From a checkpoint of a small transformer trained on Wikipedia.
Training: a variant of Adam for these matrices, 205M tokens.
Each number is 128 + 32 x the weight over the matrix's rms, rounded and kept within 0 to 255. Layers, rows and columns count from 0.

# layer 7 attention query, 192x192, rms 0.1, rows 0-63, columns 96-143
[[196 130 138 164 132 122  49 124 161 132 107 130  63 112  86 185 140 103 178 132  84 160 147 108 137 137 176 174 111  71 150 141 145 158  95 121 157 135 127  70  82  40  86 168 192 117 162 134]
 [119 166 108 106 117 146 187 130  76  88 110 129 171 119 183 118 142 147 112  65 166 138 109 108  89 127 111  89 135 170  85  81 113 125 171 175 115 111 106 103 127 219 151  91  82 171  95 144]
 [101 101 161 133 168 175 135 137  93 122  56  68  32 119 101  82  85 131  95 122 107  83 114 146 108 152 122 157 170 138 148 144 179 160 111  80  77 160 204 206 188 124 138 123  62 129  37 169]
 [124 124 101 145  91 162 135 103 156 156 150 149 227 143 140 126 186 161 139 135 147 174 160 136 130 107 121 103  76 153 101 147  82 141 147 177 216  87  88  74  90 124 138 122 156 167 194  67]
 [124 214  91 122  53 108 160 100 107  66 121 126 153 160 167 166 186 194 191  98 111 127 146  98 133 142 146  99  83 124 107 162  98  87 142 153 165  57 102 135  60 175 145 188 181 168 180 117]
 [ 81 130 170 158 176 141 128 120 193 229 106 141 164 146 113 122 121  58 200 170  97 161 157 159 172  95 135 212  91  90 155  79  98 109 155 122 181 100 172 153 134 105  75 137 164  58 195 105]
 [126 123 173 132 196  96  90 205  85 166 122 104  78  54 105  90 108  76  99 116 141 161 105 197 140 111  58 158 181 159 132  90 171 146 110  54 103 190 121 165 159  75  75  86 125  70 151  88]
 [145 182  87 118  95 101 141  93 197 153 140 157 184 160 132  88 100 105 146 197  83 131 122 129 115 121 180 164  53 113 111 155  49 152 147 189 194  52 173 112 128 144 168 203 165 118 173 161]
 [ 94 115 159 157 149 152  78 134  68 141 101 167 144 184 133 156 121 185  88  80 159 190 174 154 108 120 124 135 125 136 108 120 215 130 146 102 106 111  80  76 132 159  96 103 110 139  79  99]
 [128 139 163 116 116  92 167 167 148 148 164 144 105 127 157  96 115  90 152 101 102 139  81 130 158 167 127 147 171 125  77  69 131 160 102 103  96 148 161 149 156 130 116  96  53  88 120 181]
 [146 151 129  97 115 118  81 147 135  91 123 124 137 203 110 127 126 132 150 134 107 133 185 109 103 133  99 132  12 103 153 149 109 156 173 137 168  71 129 158 136 146 176 169 157 177 134 170]
 [128 111 130  79 114  99  95 165 142 120 170 173  98 158 176 140  85 110 171  71 110 132 121 156 173 131  69 129 163  62 127  41 175 141 130 104 150 145 127 137 161 144 129 134  95  91 135 121]
 [112 138 111 154  71 130 104 119 134  87 132 129  98 142 118 113 107 141 132 137 142 111  95 135 132 143  76  95 169 133 106 155 120 168 134 113 164 126 121 152 168 120 131  99  93 119  93 174]
 [130 141 142 172 115 143 147 128 166 167 119 114 146 126 119 105 108 130  66 137 172 209 160 119  90  97 140 167  59 144  50  97 167 139 112  91  98 105 146  84 180 125 133 130 150 112 150 122]
 [123 143 104 143 140 107 136 143 147 178 158 151 122 155 105 138  92 107 103  74 170 161 144 142  87 107 149 129 108 120 118 113 106 133 144 107 124 144 106 143 188 145 162 168  84 153 167 121]
 [164 112 104  98 166 163 131 138 146 128 136  91 137 136 146 165 167 171 110 101 113 123 158  96 141 133 160 147 134 113 143 118 161 139 127 181  77 128 163  64  78 150  97 143 153 119 134 140]
 [ 97  94 128 141 194  91 118 123 140  90 136 136 111 130 134 135 119 121 124 138 197 120 135  89 115 149 147 192 168 126 115  69 133 131 146 114  72 124 187 130 144 155 157 115 133 161  84 191]
 [113 160  84 116  73  90 166 125 116 177 144 166 147 114 102 136 118 119 190 117  94 102 141 178 147  94 154 131  88 114 126 179  95 131 144 143 147  94  63 125 112 108 118 166 156 127 181  87]
 [111 128 116  68  92 158 183 121  67 100 110 111 154 144 167 102 146 138 106  71 123 114 134 110 157 146 108  51 143 151  80  94  94  97 136 123 138 151 128 142 156 129 151 119  72 146 107 139]
 [145 147  99 163 166  77  82 132 170 193 164 161 167 116  96 192 125 122 169 187 117 164 109  86 120 104 115 191  95 130 180 143 113 114 151 192 137  70 147  65  53 127 118 129 217  78 148 114]
 [179 219  79  91 113  92 110 123 158 209 183 170 160 136  91 150 116  89 178 190 118 156 103 137 133  85 126 195  36 119 107 173  94 140 138 177 175  56 117 121 126 120 140 169 198  97 142 114]
 [119  48 168 139 175 161  79 214  59 110 158  95  90 104 151 125 125 141  96 122 150 142 164 118 112 157 101  64 195 166 176  85 172  92  95 106  78 163 143 141 131 137 100  24 173  61  48 141]
 [100  65 164 150 113 171 148 167  62  28 113  94  84 101 148 147 169 197  95  22 184  96 145  95 154 165  74  72 216 144 137 106 206 124 106  81  59 189  93 104 113 127 124  72  63 139  68 119]
 [136 160 153 131 223  54 120 203 158 177 179  70 154  46 124 132 100  40 144 128  98 150  82 137 128 118  76 165 182 132 123  39 101 177  87 105  91 204 199 164 136  70 119 139 155 102 184 173]
 [148 113 101 147  67 158 112  82  80  65 110 151 127 154 111 189 133 206 149 128 107 100 187  98 102 157 141 127 102 147 139 195 158 136 170 168 147  79 108  89  56 136 138 136 134 167  76 147]
 [ 86 151 156 140 152 126 164 163 116 172 137  55 158 115 132 138 109 125 125  95 145 106 121  77 175 190  77 142 137 123 102  45 171 160  70 163 123 198 189 154 139 104 121 100  56 144 124 168]
 [113 171 139 130 194  72 166 116 137 214 117 147 186  77 120  63 108  88 112 170 118 145  96 181 133 127 134 141 107 120 112 112 107 125 103 101 113 139 138 151 168 102 125 128 132 103 213 139]
 [150 147 146 122 118 126  96  71  82 156 123 162 134 137  96 158  74 115 137 153 133 156 147 121 102 111 161 156 108  89  75 156 179 119 159 116 130 131 100 160 122 118 137 105  64 185  85 107]
 [135 113 115 143 124 150 151 142 179 119 127 106 155 132 114 118 160 119  35 109 155 160  62  54 157 113 125  72 161 107 117 136 126 153 119 168 134 151 146 132 123 145  71 142 116 178  56 115]
 [176 106 139 137 131  86 104  53 121 125 139 121 145 145 160 201 129 170 110 118 146 154  52 106  83 139 151 181 166 126  57 149 120 139 129 132 151 163 119  86 121 134 198 116  58 162 151 136]
 [174 112 136 127 152 110  86 162 184 170 142 142 113 131 152 129 123 170 116  97 154 176 161 131  90 133 158 154 116 106  74 100 165 158 132 155 139 121 143 100  89 150 102 161 145 123 134  93]
 [157  81 217 140  66  46 161 133 146 178 145 146  73 147 145 164 139 110 184 118 153 181 131 127 154 125 128 145 106 120 104  63 169 127 119 133 140 122 155  97  80 133 127  96 140 102 136 100]
 [115 111 103 121 172 165 125 115 107 156 166  89 184 136 136 143 157 153  74 159 131 101 147  90 131 169 157 115 112 112 127 216 130 155 115 190 100  98 139 134 111 122  84  96  91 152  78 187]
 [136 154 150  96 109 100 178 162 117 102 131  82  78 143 107 145 157 152 127  79 155 122 212  90 144 181  94 161  66 165 139 114 179  91 129 124  87  94 174 100  79 154 125  97 191 120 161 147]
 [173 107 112 162 182 114  83  84 143 146  86 144 150 116 129 165 124 104  81 171 135 178 102 101  82  82 196 175 138  60  65 142 127 181 151 149 144 190 119 139 136 125 138 183  81 193 122 119]
 [137 157 123 129 159 142 169 105 143 135 152 105 171 122 136 130 166 127  93 122 124  81 145  85 123 134 179  70 155 112 181 191  82 142 130 165 118 144 118 143  90 138  72 144  72 138 126 165]
 [124 163 140 131 100  93 127 101 118 137 159 148 149 126 157 142  95 121 161 104 115 102 173 125 123 164 108  99 158 114 111 141 125 150 120 151 152 137 143 159 153 146 158 150  82 157 138 164]
 [122 179 113 119 141 167 150 112 127  79 153 123 150 157 182 115 162 152 121  50 117  94 115 131 173 173 117 126 150  79 145 133 105 153 104 136 156 133  96 129 133 146 110 137  64 115 177 161]
 [156 129 147 142 127 154 133 100 128 138 118 118 201 112 154 101 141  99  66 162 104 118 156 174 134 110 181 158 147  84  88 150 115 161  95 193 153 118 134 143 149 118 154 136 150 112 151 138]
 [128 105 143 163 133 124 148 136 113 135 134 161 134 150 129 146 143 154 153 149 170 151 129  96 113 144 183 120 142 174 167 144  66 143 134 129 132 105 143 112  98  85 123 120  84 124 140 175]
 [160 147 151 119 168  99 106 119  90  73 130 118  93 158 174 150 176 141 126 127 120  73 121 121 152 184 133 140 130  82 169 163 103 140 139 131 128 150  90 134  72 114  88 127 101 136 156 190]
 [110 130 168  34 115 109 122  97 106  63 114 114 110 173 151 162 130 118 193  90 126 103 100 173 208 167  94 150 182 123 117 132 154 126 152 173 150 119 128 157 148  94 160 112  98 118 143  90]
 [152 161  76 161 165 156 122 142 135 133 129  50 180 119 115  95 172 118  73 149  54  64 145 120 102  99 124 103 127 118 157 188 108 154  99 161 141 126 131 125 117 144  86 130 146 106 136 169]
 [107 143 154 150 116  68  95 112 164 129 110 108  53  98 103 184 123 181 129 101 135 113 155 142 171 201 106 129 108 131 143 110 168 172 153 133 110 116 176 104 180 129 122 137 169 137 152 153]
 [136 120 164 131 136 133 155 124 148 154 119 152 129 111 141 148 127 136  98 112 103 162 148 138 140  98 181 156  63  84 102  96 151 106 128 103 106 113 122 109  82 156 114 155 172 118 174  90]
 [149 128 159 148 109 120 124 131 130  87 116 101  81 128 120 110 183 114 113 163 111 114 133 113 105 119 125 119 134 142 142 183  89 142 162 119 153 116 157 135  71 124 127 140 156 134 135 148]
 [155 141 137 138 117  84 116 147 109  80 126 105  77 127  84 174 120 113 138 127 165 134 136  97 140 135 101 114 159 102 128 169 132 157 142 108 143 145 104 154 115 144 136 104  85 138  96 163]
 [110 138 132 110 135 126  91 140  47 103 172 153 148 162 135 123 109 137 148 109  55  70 171 142 240 164  78 118 145 101 153 126 130 152 115 157 131 117 139 100 105 160 113 149 102 182 112 193]
 [151  97 128 141 112 105 142  92 114 128 115 103 109  98 100 147 142 133 122 171 192  88 139 136 127 147 142 136 155 126 177 160 133 165 133 182 117 149 164 149  87 118 132 117 157 113  86 172]
 [157 116 134  76 198 133  93 126 100 100 155 105 182 122 158 164 118 110 147  63 131  88 185 142 133 141 145 126 158  27 146 116 130 190 142 171 122 164 122 134 116 123 153 193  84 148 139 163]
 [ 77 104 156  98 180 110 130 130 160 111  76  72  93 129  98 144  89 129 107 131 173 106 118 146 199 129 102 187  65 149 165  70 167 162 128 159 110 127 159  91 101 119 130 162 148 122 105 164]
 [136 106 117 147 167 138 118 126 118 113 136 114 135 111 170 149 106 163 178  97 180 100 166 156 125 174 153 131 185 134 137 118  72 189 126 157 129 162 126 109 129 123 171 156 100 102 150 179]
 [125 115 112  87 156 131 144  86 134 120 135 125 152 116 164 164 128 114 134  99 108  75 110 167 179 110 136 151 140  95 156  94 128 126 102 168 130 154 103 107 101 148 141 159 117 107 180  98]
 [119  77 154 110 173 164 107  99 122  86  83 146 117 127 153 146 125 159 107 163 129 162 123 147 161 118 158 160 150  94 130 131 136 147 115 160 111 119 137  66 100 123 124 115 142 124 123 137]
 [131 119 135  84 170  90 135 136 135 160 103 104  85 116 110 146 161 130 124 112 128 156 151 129 121 109 161 148 119 148 154 138 136 121 140 132 105 125 130  99  93 142  95 128 170 134 149  83]
 [ 93 131 102 120 112 176 174 113 127 154 131 146 165 128 146 141  97 165 112  91 158 116 145 158 172 187 109 138 117 138 123 126 145 129  87 133 119  69 107 123 177 129 139 113 113 137 160 118]
 [133 130 154 106 134 158 150 100 124  70 108  84 168 136 190  99 155  94  71 128 111  85  96 119 169 107  84 107 179  84 165 171  88 149 119 173 157 145 144 160 107 109 119 162 156 159 125 168]
 [144 128 102 136 128 111 132 151 131 135 131  85 159 139 126 150 128 104 134 185 177 155  71  59 107  74  97 103 167 166 122 162 117 149 115 154 141 152 112 163 166 101 134 104 109 151  55 119]
 [101  95 163  84 158  90  87 127 169 111  81 143  85 102 136 160  80 140 199 117 146 126 100 132 211 120 120 131 159  90 132  93 136 138 168 103 130 145 123 115 125 159 130 142  79  98 109  87]
 [126 143 123 109 135  44 117 117  93 160 148 167  76 152 111 179  99 107  79 160 120 138 156 141 111 143 144 204  71 107 131 142 180 108 156 120 100 108 126 132 103 171 115  92 151 191 133 143]
 [146 132 107 109 133 181  88 197 101 116 127 134  69 180 101  59 125 158 149  84 115 245 114 108 131 127  76  98 174 156  69 104 154 102 147  72 137  99  90 138 199 147  90  72  87 120  57  81]
 [105  92 167  88 129 131 175  96 145 105 108  98 147 142 199 154 197  79 124 112 162 122  83 144 141 102 161 161 145 159 140 118  81 125 110 172 138 153 132 111  90  96 117 146 155 151 170  83]
 [ 89 148  87 135 101 136 123 100 133 179 148 156 169 112 116  98 119 112  90 108 155 124 160 227  95 123 190 114  92 131  76 114  90 131 114 141 113  75 129 110 223  95 171 165 153 104 196  84]
 [115 123 105 132 133 117 123 103 164 130 127 166  93  99  80 123 141 103 123 149 117 154  95 141  85  89 251 164 138 143 111 148  81 105 153  85 135 136 103 115  97 151 118 106  76 126 170  81]]
# layer 7 attention key, 192x192, rms 0.0996, rows 0-63, columns 96-143
[[134 136 134  93 107 139 164 160 131 124 127 122 136  86 139 115 113 133 147 114 135 129 143 149 160 148 121 102 136 126 160 130 145 135 107 142  98  96 136 152 149 123 175  80 120 110 112 163]
 [112  96 154 112 174 134  89 129 113 164 118 120 146 162 108 162  95  90 135 156 143 100 128 140 134 115 116 127 128  81 137 135 130 144 129  93 150 168 151 129 114 104  65 141  83  95 118 149]
 [112 143 125 139 118 117  31 113 108 126 115 152 156 152 153 118 152  93 168 133 103 171 156 128 174  68 105  97 154 131 122 154 151  92 119 120 163  97  64  92 120 227 124 152 147 146 116 136]
 [194 107 104 154 137 112 214 149 165 119 165 102 100  83 107 125 172 187 126  72 195  82 122 144 113 190 112 151 117 105  94 111 106 154 128 158  78 151 141 142 150  58 146 132 112  88 154 170]
 [160 106 120 172 121 126 195 151  84 129 149 135  89 107 121 123 151 161 142 108 179 175 113 128 130 166 161 102  97 142 121 139 110 147 143 203 111 118  70  86 116  95 150 163 113  89 171 109]
 [175 187 122 108 145 145 151 154 157 101 112  90 163  77 129 140 182 109 174 100 142  82 174 128 182 100 143 161  95  54 103 158 192 123 110 111 128 137 129 111 175  88 151 144 163 156 118 131]
 [ 63 118 154  64 162 208  47  93 136 162  99 176 135 154 145 126  40  63  99 150 103  79 128 138  90 119  48  78 185 143 203 116 128 115  99  86 120 192 165 161 140 143  78 113  92 137  89  93]
 [174 131 142 124 132  87 139 129 145  99 145 108 155  96 171 112 202 127 135 103 165  94 143 142 143 137 178 188 124  76 116 179 127 154 118 120 158 122 111 123 124 103 116 166 175 126 157 138]
 [148 127  89 140 120 113 143  85 160 165 121 157  71 131 116 108 130 140  96 145 161 175  65 160  84 142  59  97  95 219  90 147 144 123 148 161 108 111 125 113 124 127 147 136 119  94  98  92]
 [118 122 175 113 147  95 142 111 110 195  62  56  98  89 198 125  65  86 116  96  89  90  93  68 173 200 129 193 182 100 110  84 190  64  60 140  88 192 197 227 127 168  97  66  91 171  87 144]
 [156 132 167 102 115  82 143 199 149 176 150  79 131  53 158 108 208 124 123 141 190 139 119 125 122 144 134 158 116 136  51 152  78 154  92 141 144 127 146 133 154  71 142 182 136  84 156 117]
 [160 108 103 154  87 159 101  74 113 122  59 150 110 170 161 141  94 117 125 128  84 163 160 129 144  56 152 132 153 133 134  49 105  87 125 140 144 122 167 121 127 211 128  91 161 163 171 118]
 [154 109 193 139  96  71 151 127 142 139 132  71 124  97 126  65 169 148  86  91 127 137  96  82 163 173 156 187 159 119  98 117  84 104 117 142 112 162  98 133 110 143  92 137 129 139 135 142]
 [162 155  54 136 131 140 133 102 116 177 113  78 110 103 114  84 116 154 137  87 161 127 175 172  98 153  79 173 100 140  88 172 177 151 161 158  47 144 103 108 217 107 157 146 165 129  80 165]
 [159 121 117 134 106 183  89 135 167 115 143 124 160 129 112  79 130 156  70 124 126 174 115  97  93  89 116 141 106 128 159 111 126 120 151 135  81 112 107 141 166 181 127 158 183  73 108 109]
 [109 132 106 121 159 124 106  96 105  87 144 177 155 185 111 133  88 126 149 186 123 131 180 168 110  95 133 100 121 102 146 111 155 167 132 137 122 109  99 125 150 133 140  56 134 125 123 123]
 [116 172  95 172  80 171 127 140 155 129 107 152 100 137  93 155 162 170 122 152  78 147 139 127 137 133 153 108  84 146 105 171 102 131 121 106 170 150 112 116 135 106 150 157 132 163 118  91]
 [120  98 185  85 175 110 175 129 140  86 164 100 154 140 148 128 113 136 109 147 160 116 119 141 102 162 109 180 119  90 156  81 172 159 116 132  60 123 153 146 165  92 147  67 127 102 125 161]
 [ 84 102 169 113 183 119 128 110 135 101  98 117 163 151 117 131  70 125 115 168 134  98 143  94  63 125 116 138 188  87 195 104 121 130 118 101 117 170 134 126 122 107  90 128 120  78 110 133]
 [201 175 115 178  89  87 134 144 117 144 175 135 123  82 134 126 203 148 193 112 162 158 126 161 182 103 179 139  92 159  73 196 151 106 140 174 137  88  76  84 101 135 159 140 156 161 139 132]
 [190 143 112 178 107  59 149 143  91  86  94  93 108  55 156 172 182 179 203  31 104 147 160 151 199  97 207 186 102 115  85 186 139 121 146 117 155  69  91 105  76 134 196 175 178 202 176 165]
 [ 68 112 117  72 178 255  76 127 101 146  54 124 138 239 163 109  33  42  87 162  40 148 143  97  91  99  68  85 142  87 210  41 184 161 117  81 174 178 101 127 169 226 128 117 106 177  76 141]
 [ 84 116 134 123 127 152 144 133 127 157 126 143  67 141 103 136  68 126 122 175 104 172 104  85  90 143  79  66 146 194 143  94  99 113 124 149 101 141 149 146 118 139 130 100  89 108 118 109]
 [ 56 165 151  52 175 182  47 129 136 184 107 172 153 143 129 147  22  77  99 189 111 135 129  98  73 129  33  84 163 172 165  92 134 120  70 131 129 202 172 170 187 126  94  73  45 166 111 104]
 [169 108 142 162  78  35 182 126 133  58 165  94 119 119 150 114 219 153 152 124 210 103 117 153 156 117 201 186  87  88  56 190  98 122 142 135 144  70 106 122  86  79 174 155 152 110 174 121]
 [126 172 106 153 124 143 107 146 132 170 124 118 124 118  72 193  77 125 103 154 168 194 152 113 119 133  49  97 131 190 154 100 148 129  83 154 100 143 156 122 148 105 170 105  73 153  74 142]
 [ 99 131 115 107 162 191 109 116 158 244 101 198 165 109 172 133  90  99 106 169  80 119  69 186 146 150   0  99 157 209 121 159 166 130 107  87 130 166 162 168 162 133  61 123 106 129  89  99]
 [135 146 117 185 159  37 182 110 168 131  98 114 142 105 112 181 174 161  92 167 174  78 103 162 161 157 139 146 138 116 109 166 161  77 135  87 124 174 107 153 123 116 108 166  75  85 118 133]
 [159 152  94 155 179  91 166  89 159 112 167 121 115 123 107 119 178 159 117 104 160 153 146 164  68 172 149 119 136 134 166 149 153 149 110 227  56 115 124 115 159 129 119 109 126 127  53 155]
 [136 144 169 155 141  72 123  93 152  93 144 131 175 140 130 153  66  97 160 134 166 110  98 142  96 135 157 150 137 127 146 105 138 106 177 102 131 163  16  62 118 157 144 112  80  84 163 105]
 [128 109  60 129 139 104 119  93  98 148 141 127 117 121 147 115 121 101  97 169 133 145 162 155 100  95 167 107 148 177 160 143 141 132 129 167 112 126 139  99 184 143 140 117 140  82 138  71]
 [137 150 123 149 105 132 140 108 117 188  64  96 117 142 153 139 150  99 111 129 155 186 159 165  88 127 113 104 135 196 117 130 172 165 101 129 123 107 140 114 121 128 112 123 135 146 121 126]
 [141 111 128 149 143 112 120 129 138 120 196 149 128 176 106 126 160 129  64 180 115 164 115 153 100 178  69 154 119 164 157 143 139 194 130 148 144 100  59 111  88 141 107 172 112  86  50 149]
 [ 76 174 131  98 154 189 138 162  89 153  90  91 176 111 140 136 127 104 144 150 159 135 169 147 111 111  82  68 115 156  99 125 136 160  95 120 122  94 147  99 172 106 171  86 143 133 145 114]
 [149 149 112 132 150  45 128  84 170 102 166 127 124 115  56 156 163 169 126 123 172  92 140 135  95 133 147 144 118  70 160 126 145  91 152 160  75 169  85  98 150 111 144 162  89 102  98 115]
 [107  61 152 144 195 141 120 154 232  79 193 216 193 160 130 132 168 152  78 212 104 148  98 182  85 149 129 112 142 169 148 164 139 149 138 149 155 109 122 113  93 118  66 105  93  71 129  51]
 [122 113 148 129 126  90 146 169 177 164 142 119 136  60 126 161 152 120  86 118 169 150  83 127 139 120  93 159  82 133 100 120  97  74 115 138 158 127 159 124 157 103 139 132 104 122 165 123]
 [144  82 148 125 137 198 116 124 164 106 139 175 147 128 142 140 127 101 103 111 191 215 128  79 139 114 103  91 145 121 143  79 120 142 103 188 133  90 127  72 154 139 166 108 106 140 138  78]
 [112  87  97 115 124  90 152 103 145 139 135 118 174 151 162 221 122 176 133 161 126 104 140 127 139 138 119 151 162 178 141 142 179 185 150 144 100 137 161 113 156  88 104 154  96 123 161 137]
 [142 100 135 174  97 175  55 134  90  67 171 122 176 217 163 125 140 123 160 178  65 101 120 107  71 120 140 112 148 148 129  96 158 133  84 114 166  92  65 111 104 136 112 128 169 113  63  89]
 [150  47 187  86 117 141 116 131 137 100 144 153 117 178 201  82 153  85 137 124 133 180 132 112 129 135 137 100 192 118 128  50 110 133 118 121 209 114 108  65 112 155 131 130 121 111 158 109]
 [ 97 178 167  85 149 139 185 155 166 151  80 124 166  65 151 248 126 119 175 127 159  80 106  99 154 111 131 118 109 116 112  98  83  73 112  92 176 134 171 152  60 111 135 106 102 173 186 123]
 [118  95 129  92 138 106  73 144 119 143 215 207 107 128  92  69 141 132  68 160 174 184 125 120 111 121 135 106 166 198 134 160  91 208 160 168  93 114 101  46 178  49 111 148 125  73 138 134]
 [147 107 173  51 122 181 124 161 134 169 153 142 132 106 115  97 133 148 103 117  92 197 154 188 112  93  51 146 104 120 138 121 102  97 127 119 156 111  41 131 127 117  98  81 177 167 145 103]
 [152 114  78 127 120 194 136  98  82 140 103 163 132 159 152 171 102 132 166 153 134 121 176 191 122 119 126  99 142 125 134 146 198 161 138 125  99 115 105  97 163 153 142  97 114 114 128  96]
 [110 140 180  68 132  83 168 215 157 154 152  81 115  55 148  88 187  99 135 113 166 113 109  93  97 150 189 131 124 132  81 152 119 150 124 146 118 141 129 112 119  39 121 161 115  99 157 138]
 [103 143 185  76 152  79 112 134 125 104 107  65 159 130 116  95 180 146 152 133 141 109 111  68 159 146 186 135 141 105  80 119 104 100 136 122 110 145 128 112 139 117 126 168 145 139 153 158]
 [136 155 147 132 140 126 101 122 106 137  84 144 121 145 135 146 120 106 126 125 147 114 103  93 139  89 121 129 122  85  85  74 118 106  87 146 152 109 153 154 138 107 163  90 172 147 121 180]
 [126 131 158 150 109 115 100 152 123 124 181 118  96 128 139 101 126 124 148 215  50 108 144 171  88 104 159 112 176 151 143 112 119 137 136  97 174 159  90 145 120 191  48  96 129  90 115 122]
 [122 116 107 110 156 142  92  92 153  86 132 184 192 177 148 169 125 145 126 209 128 108 137 115 144  71 113 148 134 123 128  63 117  92 132 137 177 118 191 146 165 160 130 122 112 106 167 116]
 [123 203 115  95 122 188 106 117  81 153 137 100 103 127 124 143 124 147 163 128 107 131 179 115 112 136  94 124 169 104  66 161 109 160 135 121 118 105 159 172 151 163 102 104 162 157  77 141]
 [136  89 165 121 115 168  14 131 112  67 181 150 142 179 136 131  50 132 158 197  53 119 130  99 100  55 109 136 107 124 165  91 121 112 126 123 162  89 121 135 118 155 125 131 174 126 135 100]
 [111 148 124 120 144 168 106  87 136 116 123 200 141 135 123 191  80 132 154 124 150 151 162 157 149 112 118  89 134 118 150 112 121 145 145 120 143 119 118 139 125 156 135  87 102 137 139 101]
 [110 151 130 113 116 121 129  81  77  73  96 123 166 218 153 199 109 134 223 149  88  65 148 119 160 160 172 159 174  81 124 127 198 159 122 126 126 107 121 166  83 138 104  99 119 187 125 128]
 [ 86 166 116  79 178 178 121 149 137 107 143 172 152 130  93 112 133 101 120 184 103 131 148 174  91 106 131  77 127 142 158 159 136 169 174 115 109 103 110 101  85  94 129 143 165 109 124 113]
 [159 117  99 161 143 187  87 110  85 119 161 158 149 173 135 191  80 131 152 121 144 144 154 151 148 112  55 126 112 129 131 140 155 111 114 125 149 110 102 134 136 142 148 127 168 178  78 121]
 [125 131 134 118 103 121 140 147 141  82 113 134 146 134 150 173 170 139 203  93 150 115 153  96 107 172 149 123 164 128  97 117 124 161 120 202 105 124 144  69 154 102 129 133  82 133 144 130]
 [118 149 126 120 138  70 146 161 164 143 185 105 118 105  83 112 151 142 153 146 157 152 103 136  56 133 129 171  74 153 123 155  49 124 153 130 110 115 118 146  97 125 122 171  92 113 151 164]
 [124 185 163  92 140 139  94 124 119  96  99 132 116 124 108 150 135 137 117 149  83 103 114 116 160 139 179  91 128  63 132 149 147  69 141  98 182 166 116 150  96 128 108 156 147 197 106  88]
 [145 116 141  98 106 106 144 120  93 156 121  76 100 140 126 111 151 112  98 102 109 155 121 160 140 112 134 126 158 126 106 106 131 120 145  88 133 124  78 109 115 179 149 138 132  88 130 150]
 [117 166 104 159 146 121 155  50  90 112  69 109 152 144 132  80 116 114 123 135 128  48 114  67 181 126 190 152 147  86 163 100 157 101 106 141  73 152 150 145 131 128 176 124 191 136 155 160]
 [137 155 113 143 122 124 179 151 158  97 114  97 114 122 146 209 132 100 179 100 176 138 153 137  49 158 107  95 106 144 132 127 125 145 143 184  83  76 176 107  92 121 142 125  89 132 118 137]
 [163 128  66 103 149 215 142 135 206 195 127 112 136  82 116 120 107 146  92  74 152 160 132 159 119 131  64 193  75 186 157 155 101 138 153 120 173 125 164 156 124 140 118 151 136 153 129 154]
 [113 101 143 117 127 149 159 116 155 103 149 131 161 135  92 127 132 159  87 117 115 110  77 110 126 148 188 102 158 124 167 151 163 128 168 120  76 120  87 103  80 132 118 115 120 101 141  55]]
# layer 7 attention value, 192x192, rms 0.0936, rows 0-4, columns 96-143
[[138 141 166 126  80 151  63 145  68 152 173 131 170 122 138 151 156 141 104 106  58 116  71 189 116 148  77  81 131 194 138 205 104 117 105 120 128 149 138 129 129 155  86 120 138 114 109  82]
 [129 114 168 155  90  94 184 135 198 175  64 105 134  57 153 132 127  76 112 110 184 187 146 162 197  96  81 124 156 131 124  81 132  85  69  33 143 109 134 147  65  81 131  89 119 123  79 114]
 [127 182  92 143 167 142  60 136  98 135 211 147 194 126 106 127 168 118 161 119  92 106  85 110 112 143 107 132 112 149 154 188 122 121 179 176  78 131 163 123 140 198 115 122 140 106 104  88]
 [116  39 156 144 102 103  49 128 105 134 143 119 149 152 159  57 159 175  74 160 151 166 177 157 153 130 106  53 181 132  77 159  86 110  74 126 129 137  99 180 169  94 179  73 114 177 104 115]
 [189  59 209 133 105 102 181 128  92 147 110  79 119 106 181  81  79 135 138 138 127 125  61 116 120 177 154  90 164 175 141 131 154  56  89  97  92 136 133 155 128  95 175 156 133 129 126  89]]
# layer 7 attention output (transposed), 192x192, rms 0.103, rows 0-4, columns 96-143
[[123 129 128 135 136  78 119  95  44 121 186 163  98  96 193 195 127 102 140 180 150 147  83 126 118 147 163 111 131 176  81 162 107 191 181 142 189  71 106 152 117 120 128  93 106 146 129 124]
 [171 132 103 143 166 132 197  80 104 126  63 168 105 116 136 195 117 130 134 129 121 133  91 118 150 113 174 122 177 108 150 142 113  81 102 186  53 113 128 186 114 170 117 103  80 170  67 115]
 [111 146 122  95 120 124  52 146  79 144 151  94 137 117 134  94 147 132  99 162  87 121 157 113  71 140 125 148  97 154 136 151 137 150 174 135 169  84 149  98 120 150 131 127 161 124 129 163]
 [142 160 147 188 104 125  98  94 149 111 127 165  78  84 141 139 118 169 197 198 126 120 112 146  82 120 132 126 136  81 111 179  63 154 107 173 146 160  83 147  96 112  95  94 136 126 153 116]
 [129 157 143 134  94  87 189  94 111 139 143 157 126 129 142 168 109  59 108 195 168 125  47 116 143 104 205 105 168 174  85 184 131  92 151 129 149  93 114 133 156 118 141 169  47 155 136  34]]